Weights of a small GPT-style language model, trained from scratch on English Wikipedia.
Size: 21 layers, vocabulary 2048.
Training: a variant of Adam for these matrices, 7374 steps.
Each number is 500 + 50 x the weight over its row's rms, rounded and kept within 0 to 999. Layers, rows and columns count from 0. Numbers have three digits each. The size before them is the row's rms in percent of the matrix's.

# layer 11 MLP up, 256x96, rms 0.11, rows 109-157, columns 0-95
105:511475610435516500610497472450477582463381524510541430501600499535428427442609483532489435501512435555493460387562537493518514531453599525552509503510523464523544488471536499546533501540553482522496465507587486559519421586491469477552536516538557458427497473489540504505418430523530563391
101:513565475478496604478517484483458521490448523588421506420433485521522552548574483553616505565504552475531536591420570464596573537432520527502428487453425512429469534427497423429393482463459460517593559463514493519563517448522543537518527490494477578522513536499514408552491541408468499535
093:502537425435614542507519469538448515500525519525523572617521469394476497551474550508437534466513431500510473509385485490434453472544587470488467461511432391486560529533523570583394407438529562537487581512505513530403488535438463469518478540469556536440491475477543511583503533487444475423
114:476543478392510558460547487420489596478505480492584528451505449419521473555571461487492511613460437559455486635621480505491429457506420458460446527534505484437520525512516510489438445489543474509525505509450480463442433440488543467390474536437580562558522531527513464568585474540571450498
097:622509477461546520542426501445471558446553443550558499496525451579467551572505452565437462487431534495433481450576481484542609540498511491403482549457565514527527502491370537529474535556567496500441530521416505577478530494509475527452477571366493432560483485554452427582526495440514504497
106:494454551561537405477509505529516627404459542504478499499539439514449488429457514502522542489419587466417457421540565481433555453411407554574577490526472461488454444517523542579525536579569441498489453573510577523427503531507487493477568478506455411457539445495553466515529450593488480452
102:544587569481391467539478396583546480402472531456590436538575491482574491531547478516477540530554435508525463579561496432404535488505460454515578573495528460542603568527537504478536494574533484407447551560417529537463535521584488435514483514538502530547503414534489518515522504529522554562
106:527526498555552467498514475545479547477484435571455492513442424495475482437586534447530518520510463592424573526466452449404521490523457622529434466470391547443548557472579494381441549514456484443482450491560418475618614528467437511475507507503560479576579460500483479528514459520494485508
105:469455444549545459586503557525538569524509518518571473503480464588558447486508439518499577509509533491485458461630522455587509525492549520422489503445499495547536402439512437436550396504483505559549585449466513490448454548430386498454442532518509510520578538511444458419412592499593480481
091:493428561471467544628425428571515584401568525445444454478541460503488514614549480485444488566496476467529443516528555479519595550423475425501407581535459522520476457531425424513560535512438532480556547507525508567506464452465466473405576507487433523486544563498529483453576439499497528532
100:446473401438454548479526437467591418460470485533480525512539508527496500518491374484492462524510496529622572472454498396480537507526498460555542469476559549545514523460489517470584524409501490483568564477626541440446533531509452512494386459533526554624521544489436545493434402476486464469
104:390569467509467448579515489547471493524510491485457423504473535517494572560533472413506473565423512548498406518501468537481582594430534447554574566611461489575420538509395434525435567492451509502495490547548526499448480535486505563512481473486580457473507509407542508493402494502609486570
089:497487620545485538561436432595517588414575566609427493526557474491475473459528492610460571493417511464497522445509499483462483523533528558463494508476538516533585542474515447473451381487495397518568559469444526458443513438475520500520492435523490529472555456522589500527378510453499523446
103:542494450526468466510567496591414493530494476505484522424471551459572470470449548483590443492500509569494500509543460524531451538418483550554519456490533501598432471526542542538571465486471454416496497554466520510688472519473456537579459594393488508490447556580488416479440440539515578474
102:552554480426551587349433431430459488512415469508475538494530505474558413611551508473512508562540410525614476449468487440529528497467623453433432533536437428503507493501511460522490513513515554496489463503457436533509430454445496448516545601500552530548485490440520456503555494455504541576
103:540533535460471530443504492460578399471381534486503522447504514491477488434389507484488553600532509486453547516547487551484526555488540558477427568464476523449592549558507510391472567487599459597527460486478451452477501541463546408480466460404500563497462495493420480463446548382548556507
099:455469495531471467592588498458514542531573554491518542441463417561459556445504419519568427475502456478581535444420482502584546467517463444546648521491492526532562590449431473593539549539442480538492516507529501475385484464459480457553565555510566460521465498535589452525476441568507488452
123:512556580584491522475468406464495507444467486481573473538555525555460504536554475489597395520474539404500472532531484505463426437581500523473482446552442589580581604433583482476481455425454501494535453471438439453486551538486459561504508520446474441417462521559368505510531534447512520464
104:507509530509456597498464410485460593526542521514589496547523453539514485448552485585559504530524569506507479550471486562501435504454464478438459469431622463497507589519573490452533405435514555529465472535479480568460475398503501432502446470539454667450484407512498491525427538581526533507
105:498537493538518505546476513568607580409390480533525496535513435408537471528537447498465442435486542456498488543490551521548423510563535466467470492470474554426488483537599510495379545436492491465502481488514472518473509512552599412448556506565584582484524521433510464568439502379505400452
079:481549525454547561453542564485507535486533500535501511470537420430603551498576483666483477510418517409583550530431474472522415521552503602503512502469510437450421534543537486460502524445517554411537453530448478537442490494488526419516516561551523607434514518500502594543468469529462584458
094:541499528533560448428449530422481440587630574532423440458563518501504488499536508504624450487503537561525462512546485459519576472406522544472539488505517500493486617501451489466503464493449575466374470441482483484497433503544481500393521508454510420506552460465506369531573519514582505505
095:470445441451463494498476445450482561512524532518421497510543387592530450420494401471531469518413611471527512481560435527564417587527437545553554496522582476522527502536490510482538585473463524572477508488464446462472490562448500543516597426450452528470489396512477461454580617490497480454
110:504455451469420482520445568583480418490477504498464520447475541504511490506536431557479475451491558603596499506546387480545577515521548473572552515536536464455460459594460501603485449445550551502498540521456520395399511520505497508503629539451477449492493417561498533555466443479571589552
095:535420436441485466463462521522543433500418584501435477408408561528473555501579481535473456508478594420507536439640489548540527436563553521560567543491427559468461503485443512529585506459454441498487500475498390504528504506577491548482486509556549417515584430508560471504516535439462440498
084:554537423557476519476466538525462460506550575487520507451478500456516542453495530558459483429544453482473498503671453480453504514460453387507446494538472466536426455491470494505418462421456476531520599458456503458537538372524416368396498469491552590483523428508526461526506569523534461516
093:566466520474467416489573544563632455526512556512497547497480522562425535560520392482498434519516520474537521445474449508519513534469541569557541553540548545589512499496567468463578521475498551497537533461516389445496570546538456491500542464538352523369435517578455549512533569548482511477
084:548497450500526472625617585479519437474480515440531543506510487493558521437507423460542451593485513479510510612475572524494433441477413564474436446556485472545477585568512486501539429550596483466532442487485554462531479432488535537479649588497513456515431520474467448538454489544513546463
110:440536505518551520500494416421505404453459393425504522464489510514519511466474382450486439496572498518486493580500410520550508541523520493452408500376574528483558524538436486587495458460505526489417470514456612511377471454512516465513495490556527599458542489483449542446427522543496418463
092:531454437578486621477502491527567556473490383537547453429529543451534501476468487474493514499481532492489503487419585534466472465485473454536436540500626458492441536473486510497518433567538497436478571635516505577440501489548609487486548459441444547450445496601543517546516452609547502450
080:488527471504441472530502552528449545549528449551545527425477465449525544568500477464524455541445529529475513465570518395441514482462451497551450556507511357531531559551549580471380516502555505441354490477497367563481514446543442538553563538577491448550536474456544500501529506542437533571
099:509532496468477520497460484500564465543450520489500554464493487449494531570517556489510372496491493478495476520523565557496559500546518567394501547543610515407545348448428548542529596549588411443484476505587466445559453544449542497498506404501563517481491515454541531493503428604549442457
090:459429450516493514515520524559470539435582499474444426540551477491550506567532445415549450473551452509509566459406478409567489546524442566485514556510524497466525526448523439480533566547401462448552509516514458476544507632551460380609385429551497453477546530491497495550480496540558440522
130:465589481561501481465430387532434533539542526504413461541488429520472472538549464524458514562550564508518543452534463569540409389485461448559571531544422454517432450443551554463475437586499472433439444408478491432458509495401543539430524538498469464470455578544433507491497510461549480440
103:498548573442489491392485391479546534446451481503566485518477501464449429548504473504460427466390555561541411466501498499572554492428485428401516461521436517542576525483578455464534471535454499568479473612486559555467483443527522547427454458468561575592517576440479492452537498537534572492
103:458533406477594472555504515511480465466429481465460569537465505475507557546424477476554566411589531571478533485439454544610517453520522460412447503514509429468575463538469437509450539587490474441359506467524501516496509538518471497411475490483499386407563479440603507495563519452495505531
097:537449500560575453564515523523427473427458538534521422396476521494475633481498435491493456441556547468517420523498475529469522580494574525569520398504552528493580576510440506566480565458520491591478482440459530486437422476499514478555505443553379455464558484521440567429496467441554453501
100:452437604522434518499524452565516517469446492544534538492472518495636517525498559481568516565411548553560467499541505540428503478552539460554506506491469447441467471464509460495478451469445449562496548522532483497469479467611567585617498508504348556558474424532607479533530428528518445458
112:529399446538407468493498443545490430526553568534504496503532493521391500510526555441518450526606494544463504452396476587418522519492460420549551564506504517550510514520501452457469461560516572591478473513492367556561580429539538495453508474402521487461600475503433499460503481563505524581
102:503473483500506559550508504654514489523504524538477523510405551517508509499567424465438501454520502452534593530492462542464561479469524562477506561537471447513532560405503407536478595520646573492538528473463493481513391482509446436595503524536445645572540474548442484472491462485459498538
101:460491540537517480438581556544485519481479489502465395436473489505555528469582421521498512497472480579539437460537492518514530377490366422575453458556535431429529460563542492470563537485474486483555502505486514512527493464621548579467549448472476449505511519516555600400478541417484617503
101:470554520449494498582561491448490471484517456416429429530509478535490489546508531420542510534512452506495508486607481542533481478565651502546442517482500523558462447506526506601598514515406530527511500472453552500497504627521505587604539383412442458466467549477525571453429515550544523478
088:551479419510440475559583543526514511499482474476511491462499448486528502584549509494439509509541551594412462454505500511420586483562397413556534504491594457540602478476539510609585532600473512501539474495496446501527427523546546492482457548493530486475446541541606535605398427506544504469
080:538499470494545562464543547463457486594474517491482444457434521506484441501426498490470420522415470517469490438467476566498517419597552572444432546540515403517477623494561587459488536565528601513519562507530491518541512425489597521415540355537460524486522539570521439538565522500499464474
106:450469540548530514516501449401500438484507528491439545530650485567540435419545577605574513514513494470460632524481636513549403519539433554486473452486493496505516426461524443493456542512461441406500545513476444492475486502451564495427524463455515451510532565447409521490514477528453499439
096:498572486459483513478541520493575468511405511564546511544408525487457501486538548394510523472499520456597444451501521494570560430435583559372470463587505445477492357555467501487546541507456530503508429481506508499556572497532477495522570365544511509474551550547530424525562554459478469431
114:425470477471512463498409480429522361453517544427528527468474594440552456449570448526474497451528454509528438500486445512538514478507498478504546538433512480517460413571426461590533435566430562616530541459397544587506475525518560503466489514490533478478557443480511464557533619413467520488
091:481540518373476552427505479518604449506456558415519543501460486495553592468556410526547513511463458415561392478508544495512457607491540508502582553489575573506508437490423466541491489394446515550496531445451476523439532580445550482585508492485501572522555484510550385538531544492492473508
107:502516467370562566512569482547519480554484507496447462454502478493536574420612447415500518472532465449580471565486534447504467442380500584497482510484489557494546599525537512491491507423562418600551504541437542429444472467429498462464453499469604512498474437438483444484431453462483453541
# layer 11 MLP down (transposed), 256x96, rms 0.105, rows 109-156, columns 0-95
107:528527485429495471556491496561546575450484497494535458364520494543431436417518505561531431558518524469549472412554539394494466433508532525519557434476516477508509560467563543551418534477516524506502464525541506601505526549566461548452579476520572567436544597544529385526406508477512415465
101:558523501541449536570523533491539521572563479654534497551521477486533487549505437407479539520524542580471381503485489513476413498499484530534602416627519510555434552575501519504473488466466436553519497530471461398456496400525510481560538481547427494477513500465515511454542520611431578481
092:608565508464523414471491578539483541476511480422513601463461534480432543559497447463425469454479484463544525475425508495508482420495465551540467446505512589559613483567522527504434440520402446553457464447530556510511513522477482500521463377429525442510444536517503595589532569491535411443
110:434491552530512526496529484503465439515497405524501541465543472408614406359484527547466533495506546542583477531516536447508537447411492476564490524425500464414505487521541492546510607472510396428466506454451531516492597479485561549461464467480563482512518520512604468525535367532534575476
097:463517487514400478531474556503473452421520515516521529484418414508516437463403464556527500562533393447434457525601504482481580553581444583583562535499631483519545518572508521534474438579526526517486428506538575478491489495556467493463515489487565528537533425495454552587596472428520515545
104:535550522475516535511542516516451450415517547519530487508612487493567593478557525594558454601517539415419573523462460505471546504556519452542520472539433450562549502438540526542486514471444427492457543397481535529537600488445484507443572541399533558459559467454495467474501586477427510391
102:392551538472538463469522562434535576493472533553473515529567593487461493486410585488462525496487494509529517607546566542563505529550519490575559472689519429459492498461568503523466467502532525560534498477507550461520618470473564566493457498629511465453491462511506545500498515453544579550
104:560565493437511540444499523554562450485482462531519481523519557468479526508568559463513553527445587501464564497445488492464581452485504564469493504321432481477517441550495494454490492550440531430502570515385430482529470467575487391447536433397510514599500456452439450523519528480404548502
107:552500546521558553520491528525499524452498554512585435551425543444482482467486516509540519538545457484483499517525471510569530440487504478533538478455553473509557445577495495578535508542459514627521511539554558483560399565503523371561679417471476521484555477582443402542533449559492462438
095:563458479439427431559502427536581440539536488546394518539535460517539490430492576516583478515426536578465571482532532463564545508636510641535493511456458539492519510386537501517535548515471520467474552495538599461481458517480542412519518477485490455501503516583623488466484529536520550543
102:480482508447469523589412436468509576475485526469535523534424503602586484616418484555526420458501485494517383494463486443459483407542498435589526455484450555507471552436503530530514570489514526472488489519522551494473572492495383506519396511516339528477486474486419481483438482556501510522
101:481530472537593517410468467429503493507510571434529563535541511430483506404501532500469432558547533548496507510371458504498576464449517579465426533381551498463577416428486548479526490504474583544491471478511450566533539471482439485527576483413489529491480487552561598551560427518392478527
088:580484487446520527473569508472464424576475441448535423447530517562532504501577562473620511510547444502408442529461516463477517495498495604556437529521422483441487484395554558459479471618473483596560470485530494489552478538548502600541558539474495481521525475514538612455391515545505449532
100:546500489494546469644555502422540537486504620573474494485498534519545488491526467523494628494453463492547520576482471441545517456513518474482497460481618439470457510558478486519504470581462567520471566566449495474510434499576567469547548480486574393424400531568491436410522435534462497442
101:463529449565411480485479352494512453456468556587437487519513536492511409527475564516500544519558472472535457490462397434591504497454511529424484548475474444556438510567512528511594496569519517552506508598522433511431475535479525415522455529490649455514557558433501514435564427491500527522
101:508557479465469506576522467415580425441445535515537494508602537529594500515493431468500522450525476535495557481456478503538520611506523486496525570613475459420455486579572545471415555521391602540434533491486485433544452469515534443521502463497477545477405454470460593547570424530461546526
099:476413524556475464489567421551554473518510449536520504446397496617401515456522420492515413533517465476475431530519525559517466461471423585553502523447479476566563641504500456500567468518507355489429515495515462496415519464589472499568511488537504482507476506497461475501494528608409505496
116:441415572569455547485443521464529554466451570494503493507553526479555497592480427419428459504518506558454469486458544531443461417493504593464488484659504543623452570546534529426508482456572498464433520499514478536507464575558508601535531510494516497447528420484456568456459492436554552470
107:466439534433478522508457480481493553447444462479494459537529451490396507505505553491547502383438559506568401516481531521480567422512399529602577522419512519477481525534515422487457548480514537466506572429551493565537482580552452444434500510550443482342512448481490517534549447551520605512
108:464528474440532576519493578561526532513529564497447535454505550466508473453527476507562545588526489557448612641572470475509529462429580456486465524501542569474482456542454522525454368483556482527504454471485545508492455453525399487431590504497443484568543452592448553420488457588544529462
083:445489508450502589488473478499534460411552507504552508489493486496474590493420470546523508547431524584461515451478585544492448400470474495559585565499523507411469514363513563502517425543430452477384582467458509564482486537570490491392451529452525527405491561446564517524500433504496430465
098:495469537453545549481441465544516529431480481562551472582420557509508477535470579485554558516562576466469373500476421566529514528523534544440454456370526452524507532480546480488488489415486488495440591495533479472475556447545579540529473469429549615425518496493443469591540526391566448488
097:532490570486532544423432504438519506521484477456533471529510444449497513503542470547633487571506507624431579521486510491534360475504521447496485508456429433481464512587509503517524542474527569523481481453469354561541504580530546495556529371542498445519553488570547424491549425469502469447
103:516437408375528535458519521507401472516508546575502418430504525558483537492496518502511391557499579490502485461524513510573494537530478498501479471611562404530387537572484524559493517513582521466463446549534482489453443448420491551464557459453560382442493465529555571483512524609524499490
100:569384510546511535409444376576524509501496593513482502465465531497497485583559466559493426491527507465540416433512462485522583539460475531432514516520466390532535547518412481635546446398473545470515484512446555550526544509499470564533531540536496520459541444486535512525501515545529581382
085:527561501526451441522482616547437417623490505507409528437482532539521439499606559560594500532407475519543542499554437559470521453507450604470555520549511567486517522447564497475566525480508426438466484571507472438517483500565558557546588476494420553535498488516540525490414524412520516507
091:570458509492449414487565499472529438461439383475548490501587479520502521606438427440576493553542424525566569451499520469562525454437567510440540485521561503392497390477495444459464516518486459555399413492563520457450541551518522567513495502472511490428468420468531561516459493486540447423
089:467530530470415550539522555427517434473481455454534546500428476425545538502415499514490481451420449483546519502478575497512439517513469519488550411579470537473513572495512501588493436505599431488411499486488611556456540486461570509589602552508517480485426625597524487567493439535522476569
106:466496490510566458550488447586434425435460464530409437537528431534522478538547503492464418586564430444491469529398488475515476580438447547483519449571512516552506552457456505601472524486518541523366546422578529516439576462441548472468454448549514522522514534443448547449438518494573446448
092:490536526547558474406593471495503570505509502555557531466484476428447551483515431488532478571492584478491528546495526523417489562539540518580512489485562482417475495440490426480434495503442527530534534614587510597473483473539368536568568504497563492536402477537482505409510571594537444430
085:517517465403444444601437548515571540482534561518563517503600513425566489557372500508456526474514518476526465432510579490467473477441505438573517506549524460463563543502571504502472503550494399512490417546476519555537490466510520432436503476463473485552480490426569499519469455507336619514
097:487519438570484400506489536460544552454536508556490576434433526534488461442529454476595476542559519434574523474541493557539543425569532478439562494443514509567392462498538498478509619430480438537531455377465523367526460519559466407478512491435499530523537549447544545517535547476518487437
091:394547527525532506402580530481463458536599444540521512499543554487446506519378524467416540499434520446447576471539561397447498507517514424507489495535499527497516565530559516493470495469446601395480421575537435543463481535551520422562577553543522580481561544503456520581521474444496523542
111:498508455527525490485491416406463495551441419581452492484520455509494451584530494476428508477487548443511474479496575550462551486493506465563464574648435444476446550366572499477468419487515443376492496588537452419458506442447486534535595501431496570454501526454463505517486445507455500458
107:568520557465469470545424524424554440409429513478483571551528537502414473464477481521439464479520555538516559462557467535452545502546481494554451463348488520539432537593457504556534419645423486501489506419491452443537503412514472440578495519408474494534433506555472500480470522514539554472
104:493450483625544459408484467468451529556502436497528478507561509436472560520498489475411429481551404494445451543494451448452544471503466535502450444664520476444452473471519400553504458484514499561546474572526495541518495543496577513520542474438596482528478359460470453469473541531533404540
099:468544507512530486500570583567468489458577526506513429496503522417497570477512452484496533528472605426544489581557493470560586473462582512465582455358570537530420517580459509524543432617517507534469521489518540497466467506480566451574560446482485479421484475497389494457450524437590480510
103:571584445499570442547519506508495447509398535540587495554470542456529600500496573497518527611475512456477522524444476452558476536495440413379533411506478569500480465531471492526491474512572464438483509504421450518537467476424521603506584410541440421406455529495453527530503567495490474430
108:523641477479579486494456582577547549490497442489476437450530550490536528534538501509424473512535528507441452613537556473526438503506500368452526411577465581488511481486588503471454510450493471472531491558423593509452461565549460562584387527524456508549468568448508560487501444490479450511
104:487521476410588492565431508519469516534569443453488512523437563502549473504544545591448427602474532498523559616511557474469569487431558559498473481501427396506509610465430542620515522500482498482477451548435537439533518560544467531506499533545528559514543403431540421489523530438552484466
106:503426555544507550491438483515540468561540406482539506484464518439401481428457576544518505414520452532417410479386517492421495553442483490404512568557518518565464451560420579465480538457523501510520565542529460476420501588490604618501507444492461514520518445515537503601462522534529501501
103:529396460509563522473466501544617499484594482397591457537441528499474524495522474508410501483526531417449384507502460443604478430495458542491571522515532525494556477460452516462491375553506524570543514556579441531460430438436449493526474531577511463475526549583525479488594493514545462473
090:531541518527612471534574491497518406485609543503522459524442428471565417574450407519531471491597438466550561621479561444534503495558518481513514584491521483547511561454505497517506504470499581516432377547493572482462605480530507482488570495475440518501509522560476531533582586546511463551
081:590515510539463450420470546548514486577490554473533448431423502506451494489477420585585483457416492488516516511481415528511405456472467496458574484475510549435610561452515503497526412461519539514350552431526526475540526436524518558559487412502536530505458562486487601459438474531551524582
108:495511515585544443550514487419476518586479452525435555535489459470452491518555499435438560463479502501487575486459515510581509421543413548492498493381565428466571498492549504430413554510463491460494504479527529607497496491549597437534525513458512493513514479488289422550562492503464488501
096:532475525461447536480532516503553538406493476502494506475533578518457518494536564530432474449550487442512416482529536601492572441469618514492485400598504510428499561434548518507463570458504406450576517485537610574527496453582474467562434491523552549449526561540443520554423537509397481555
106:555484455419551619580514438544492549542516486513452536485438490524508512445520467541559499540429548486524470426519472532601512559476493509484508437341551374536505459452510466487542499528536490634449542568411534467500504569494545451561490527512470475560547538516510451510539508414585438455
090:484467461472511527465445544552483514585507480424403514461455436518451550440515554485561492570491572579488415430459486429619504436548577498479461500406499459463503573519413467430567408570525557588465459552471524523500469555505466555575534431473545490502509518543498543561517482383455528497
# layer 11 MLP gate, 256x96, rms 0.12, rows 110-157, columns 0-95
096:452540467498493466563480453504544444576542518499496450453460513587510580523555442415558527529536515438550504507452502560508545498518535579438514533439510446461626452389545431422451403465357466551565467532402503494480545490466418480493508452551491405511553456462473482469535507490505479424
086:525428619448483498603482527531461473449538482415527546479506530592505602524584502579440547600545542550493505520567427457518491472525543529558521504493474531481559402504487572474537529457507505482560468532423475533528466457557503580489575452606492459435467460506346542517466458486535495515
109:567522543451542567538550574450411390525495565471466470508451514512533518434440525502468519443430539489487536491351481424480458584559443501473538475432532504508421586570491562439557421459476474534484435473490507547491440538511373551564535533465503407566551555477480505452494493445482456526
093:517510446532545502465503533515448421444592641451462526518449463478590508431558462549502571381480410584506550398501513549567485472590443496542507478506510465502534573455506616529511436530544515555441455447497554554492514464566498532508582468429460550504570485506491518458525428507526493428
106:495520459497468521476466549526539472529548559532503503523483547483457441526384407429540548466463418422534513517565520491552470500432450539508528475482583425502543437520465420474457477557544548582559488596512485388519463524516532494522412460555434472557438508474489419552473415459505444656
101:537514604526472549491451473510571374518549531484560547548510516488467576571463486515558498472536488520502479518535468404554530586477444563463574478424522511461587569492441610588453495445460563479498487470426466424459427515478507487600557410492500609517445484495514484549517491482427579519
096:499434527513482574524457583503555429500546469473449482487516464563434473530498550465549415543483494498524423499527548500488412552409478472452465453467557407533463646454487484460601548544446572482610505543509602563493457524536530472564500391455513504460561573551450507470557530489567479482
105:588481587435571509498532486552436411457502470488510462532542559379506541442474498485615483520499493480522487617512503473501455508490440520514542452493488447456561437580569559476510510503517502579540514542532551465555468485511570393570587411475387476475519481526481446580495376492483465475
092:541504508559510456475574623496448470463507477423539486515348500449521501544482389488449502476491497509565523479498400511514493436400514468460522481475417510586524489508484499410426541536472555455458464522456467497590553500458428557479523509526545416445528517494381552565455513508463393557
103:422428540490502455638500447452521442491440495453522498543472512515593487463523453539490500466481526466507438456484430527534530647493506515545508567397558503515491510462514522516502462564375512492485493486525532461449480469381463440507469567520361441491563556480442380536551479507474444509
101:427455464482537635505553504457576596499497462515545501626534486467406504482462481567463492525488534464458530479512583510450483517497502488485505531435469410498541442515539416481440499525525445476517558509518497478493564377546557470365558478484472514498619462476443585385509488520447457475
086:609527470542520562534464520384574574482468495473468481445502482513486502497442474522562482495470503474558413481457478585493448506571527490548449409522577436472533474450528500466448443586518553543519422429617452454471456514498592540595420530531542549423511536458436573589484444505444512506
101:587471474608548549616461535496596510441583588466522416493527503590439533501587439565539622496549476462509500464444528379501523501466554502461530512446545544503454539476397528488472538516496475562542440477527484528562445516570503430546509482559531407528454480523499476472491523501410490533
107:556451425473465569551584504538422537434491526520446480475366556505428624499506393485461549512425567478451414561494485538551484537473506532510496497497558465540500421546497530518425443558503495514482486481478498440563643593521482527544508495539523481455560444512369540469489520548517467512
101:508481559476486522451571469494562470431510477549512555456453425416516434475584484453450541491480552491441447467445548438500511485519552579502499358412518616464443401561602628447500479482407515553488506524462524472504507514511479529530506462535431502528544512513490404475509489440494526388
103:469521636529484525475569509475557477491535530526431526555457474500490490409479411498458531491489540485465427570532597528475490517472556564465556436443553457580399513468398623469473489489501524477416484480431369524489501442538508428558485475545495444536462484508502426451544407485528427470
115:489611468505550564529472420530502450463503555448456587441525530508548539392533453499551539462410548429539461515452426478552489450585590472475510470456415482531566499474534516514509458491529559608468498469504494502512489608409428485498516502484457438569589555530445478510581544444512409560
108:508403489496483541534535503532535458540520463529426487476444553416475564506557615442535404454475411516506447453484569433451495474416532540487621475498474506540504483486430532457538439665464442516491566548513503472543534553501520502553510445583466398537573480487467493492565533506495502596
110:573594494610464435468511533563511509497373431489465602582457521444436532491560430527470545452485462449500443567451464470453493565546426461491431481518570414535632487464464538492488480492576503439503527605499535460530547550522527540534451537486503474468501515457413502578473538456541551488
082:535382476447546525548441613478509552468546499459435474448508431422557481490504521517556499526526449543464465522507519514512518506462504411617483615515420466511434498532521506426463376512499470481495532511415550503496449604561476540522451521548573545441501458480451641486502500404525530512
101:516392493505485460543451495520430560439507506521463446485434510477526497558557500469541541550477531550462563504490539619518509583469488550441484418420512516551482524524596511466481548496474498629529533507543520350495584501342546464542483492528401537574470482558475526488460445487506454451
089:456526527388532442542571541449584460497460502500501403518420549526491529491463486509521579547483485548518485505548534506514594489484463564411505531511451497415552483643463515476422467530473494577461469501523480468430557534503508502531472446479464396460615534502333514428519522461470545540
112:540432496406519602542576530528469469574505556501517485502469478569467480489488491493548485563530544547567506512572548453492485521480543493425571570464462346490506470522563556504464548461493664489458453546459455436507488451414445527561520540413509461463490470484483470407570456469566415503
100:614467569486522564469538511585586454469471478439526451457563455446533502468491431581526526467475576465552506535520490515488419523512508558543451571428476513507545517493587449510482508369498485444440619501542558499451440484481598462496517614543412506610542473494566497474466467468523464469
089:578533358583517511425514427534499442474488467510498499519438519453455545472418500461561522428530491524498488531509579500522507470504558453454461416506533460538482514472439561462556576599439593594448527532638478575556548470438544397490518451484551556504499568515455457493516530543492434496
093:577524489526556479446489554507442459475585499490539450482510516466467495509559462604541435592435479532569445537525593565457489633463492483536559495505482361518482531617515451428463557493600515519457493474520471492552450481543538406528521460446488539548549436466451436465535468475577447547
093:476524552455508526516474553483475511485560551550564533508510507579572478553553424533589541511477448532496469543600416484472465609420582433544489444447514543550407468482490466383465453527419451497480491480441577485511529459539492480552565500497451449556502370555453519451564484429458481585
111:515456481480621570483489409520550442541492508429377449561442451534507448485561487505507448531485448486548575517476453509482418572445500476457518418453551491581564493466463491436541452475502513442429587527541550533401501463443486524492416410540567585504466569549428468536478540530554492439
090:482521503500468513563503429536623522424486513514447413537534461594595382574571451524429511529566479459485540542540520489479460488478453546459468479477534507421529491489432506499538533478501471486457432502571414472538397547502612393448586465481496448489499488450551585556442437475452460490
082:511420468490492473552572533587456479594576429516439580414509414474446493579549444505530406509395438522469530487468499403569573509501507476500495520433514418515496536485482567496469445427508560529472476505449468516479397469510631573512519564566518589513537491511418481573510511512499495512
108:507509366473463472510605518510485475430445473414476548560507517464455458385550415451532608517436543533519490483464442470547367500511475432561473436425446520550471499539546477527457552503453499517524513480434616518475431563499480479580452564536455538584486494419529493514498541464495499564
088:507523479505532664459487500556524556519487482597474492449481473393577420543616445603454458546440512463585533435469583546503507502608511551515520552438457486504516500507529499484516561454444445504503575499563475524498560536553520527530521519493434499535581476503558455414407534445480542450
118:540560467493520543558361479529487510530491574489451456535490438534468557444476475565495527560552501541547520520562401517519411461527435458558601466506427455528534392428525562466529488646564486575501538467448459433524457544405515488470494505526501476493483556560465484549553488457587436467
106:511483518514539472439440538556552511490497527485388505506524473407449497476554580537506489608570431454476514513445519524552459493441420454427579548468478395572516561521546439463420470478440423471402483536505552456461474536543531536430527489450481484562497464441536526491514551406619491407
110:524504535431473436535467484525495450460457508512491451424447602432487486436433458513643558563480549591533385432407502469497516521456408448521588506438515499602524501528473587506507485547499509441428467480514539490541462491535561530479529550600522444445525555485572462484576485483448538440
101:506547504455470548527514543572513471601516490447505558537516514538422493508551419534608530550414528535444512547537527435529490540486465455416541514452359471650503431513505613511564404506566530477506572583475501549565501550465476479498536483540489514481488481521502449571507512414572473446
100:491478438532463505403524454465512477506511590476516547667500499471505427486514423528445567517547414465478496606492504545565474533546535505423513526529405464454525513467495589384487462518570570530412559595503528481527561459601609506478493483493469557508517530467510493478450416490511505467
112:481435526477520464510501406561481452543605450485432560556458571450509496541462473456583605493443487540440566449488496521511519489501505541543496474469557442527449535480489473500513406535541497528462503457486471525459558500489509431454612617525434366540600409565559414554491514568529492479
102:527538446473519503569529443537460520464431495483518417542505466530492477519577517493527508473472413559436566558563422471516456652521503500498501475438551515436525599553415497537581413512380487519511505516422577457583508475432530446489568449464514507401537454532527532579497412511512535450
099:517606424590490516536528563486455481467455508466521469469454509542530525526533503501446580518473502519476539446609470491484581466528520449560558518510494438497496431568585459531508559659417458556491467494510596423585459419557411461565569506511498482477495494514566513513397509412487516463
104:461415504575477526513500503572501434610493528421511464513553577402483543381461451477641520521466540463438430520538475458523530547488448424435563452532512467540516545443499544510524477640497500606462527433515504473543512460483488492556451571516482492496521566577488492496571504540491402529
090:511536560435556534451381491540474469534543478560526436576505497442553533506502451501520527468478564479519502481542533490472539489496575515521417578509583512525443579654432525487536546550563490531528622558547480581540418519549569433491473522493413444533587456531428512465467582476514491545
079:606471522519494517554422423441556434464510525465510439496533552492481524468500539610576510494517487443475499593573555422513584530486458396528522395560543591568442443499513432548497563518447482570510490527533568462422560515437474447536415450474518515493454459442460482518526464391520541513
103:557545489487452510485485516566491480398554539476490507513504509490505432581632453540581517534534485534519496561495409521551446505489519610453565444388586457517458519533579489395449467439441529456587478527478477483491485491499630447588499493518495544479476507538523491560474517460506428374
091:484484539441531519404558473563600540480543501442538520568451419462536470489479612527366425553551473535593564541502505569516483449507435428511454495473499541564482428490535540484538494549537459467503587521433544541466422412469576548474490516485506493531494584535432439493537487387549479522
120:643515496474533612568557526566474507557499507567426501537484434490461557461493439539514474500450552502577505505478486480544487573497522513495538432478511445561603506445522558456495553517526563508454512573483456394574478532440504422579511554545489532590535589542458547433492442492605432462
095:495545473465502494520497609477475573529466499531477451504477427542468575464447496464486574491500510514507500466451448423558535468615539555597489474464510399501487547582432562494483504617518567516415386522481505498486524541513464570586555439548472484459611547521458583507568397493450513476
105:544461518497520429551459538527496526419465522485578416572438484554574465556492532607500556511515418599492528548570462512526533540542521543397526496479480482470459428455512566575568515476463544506489526483509433431542563627545529478491400507586416508506567525602425472484499513520573488480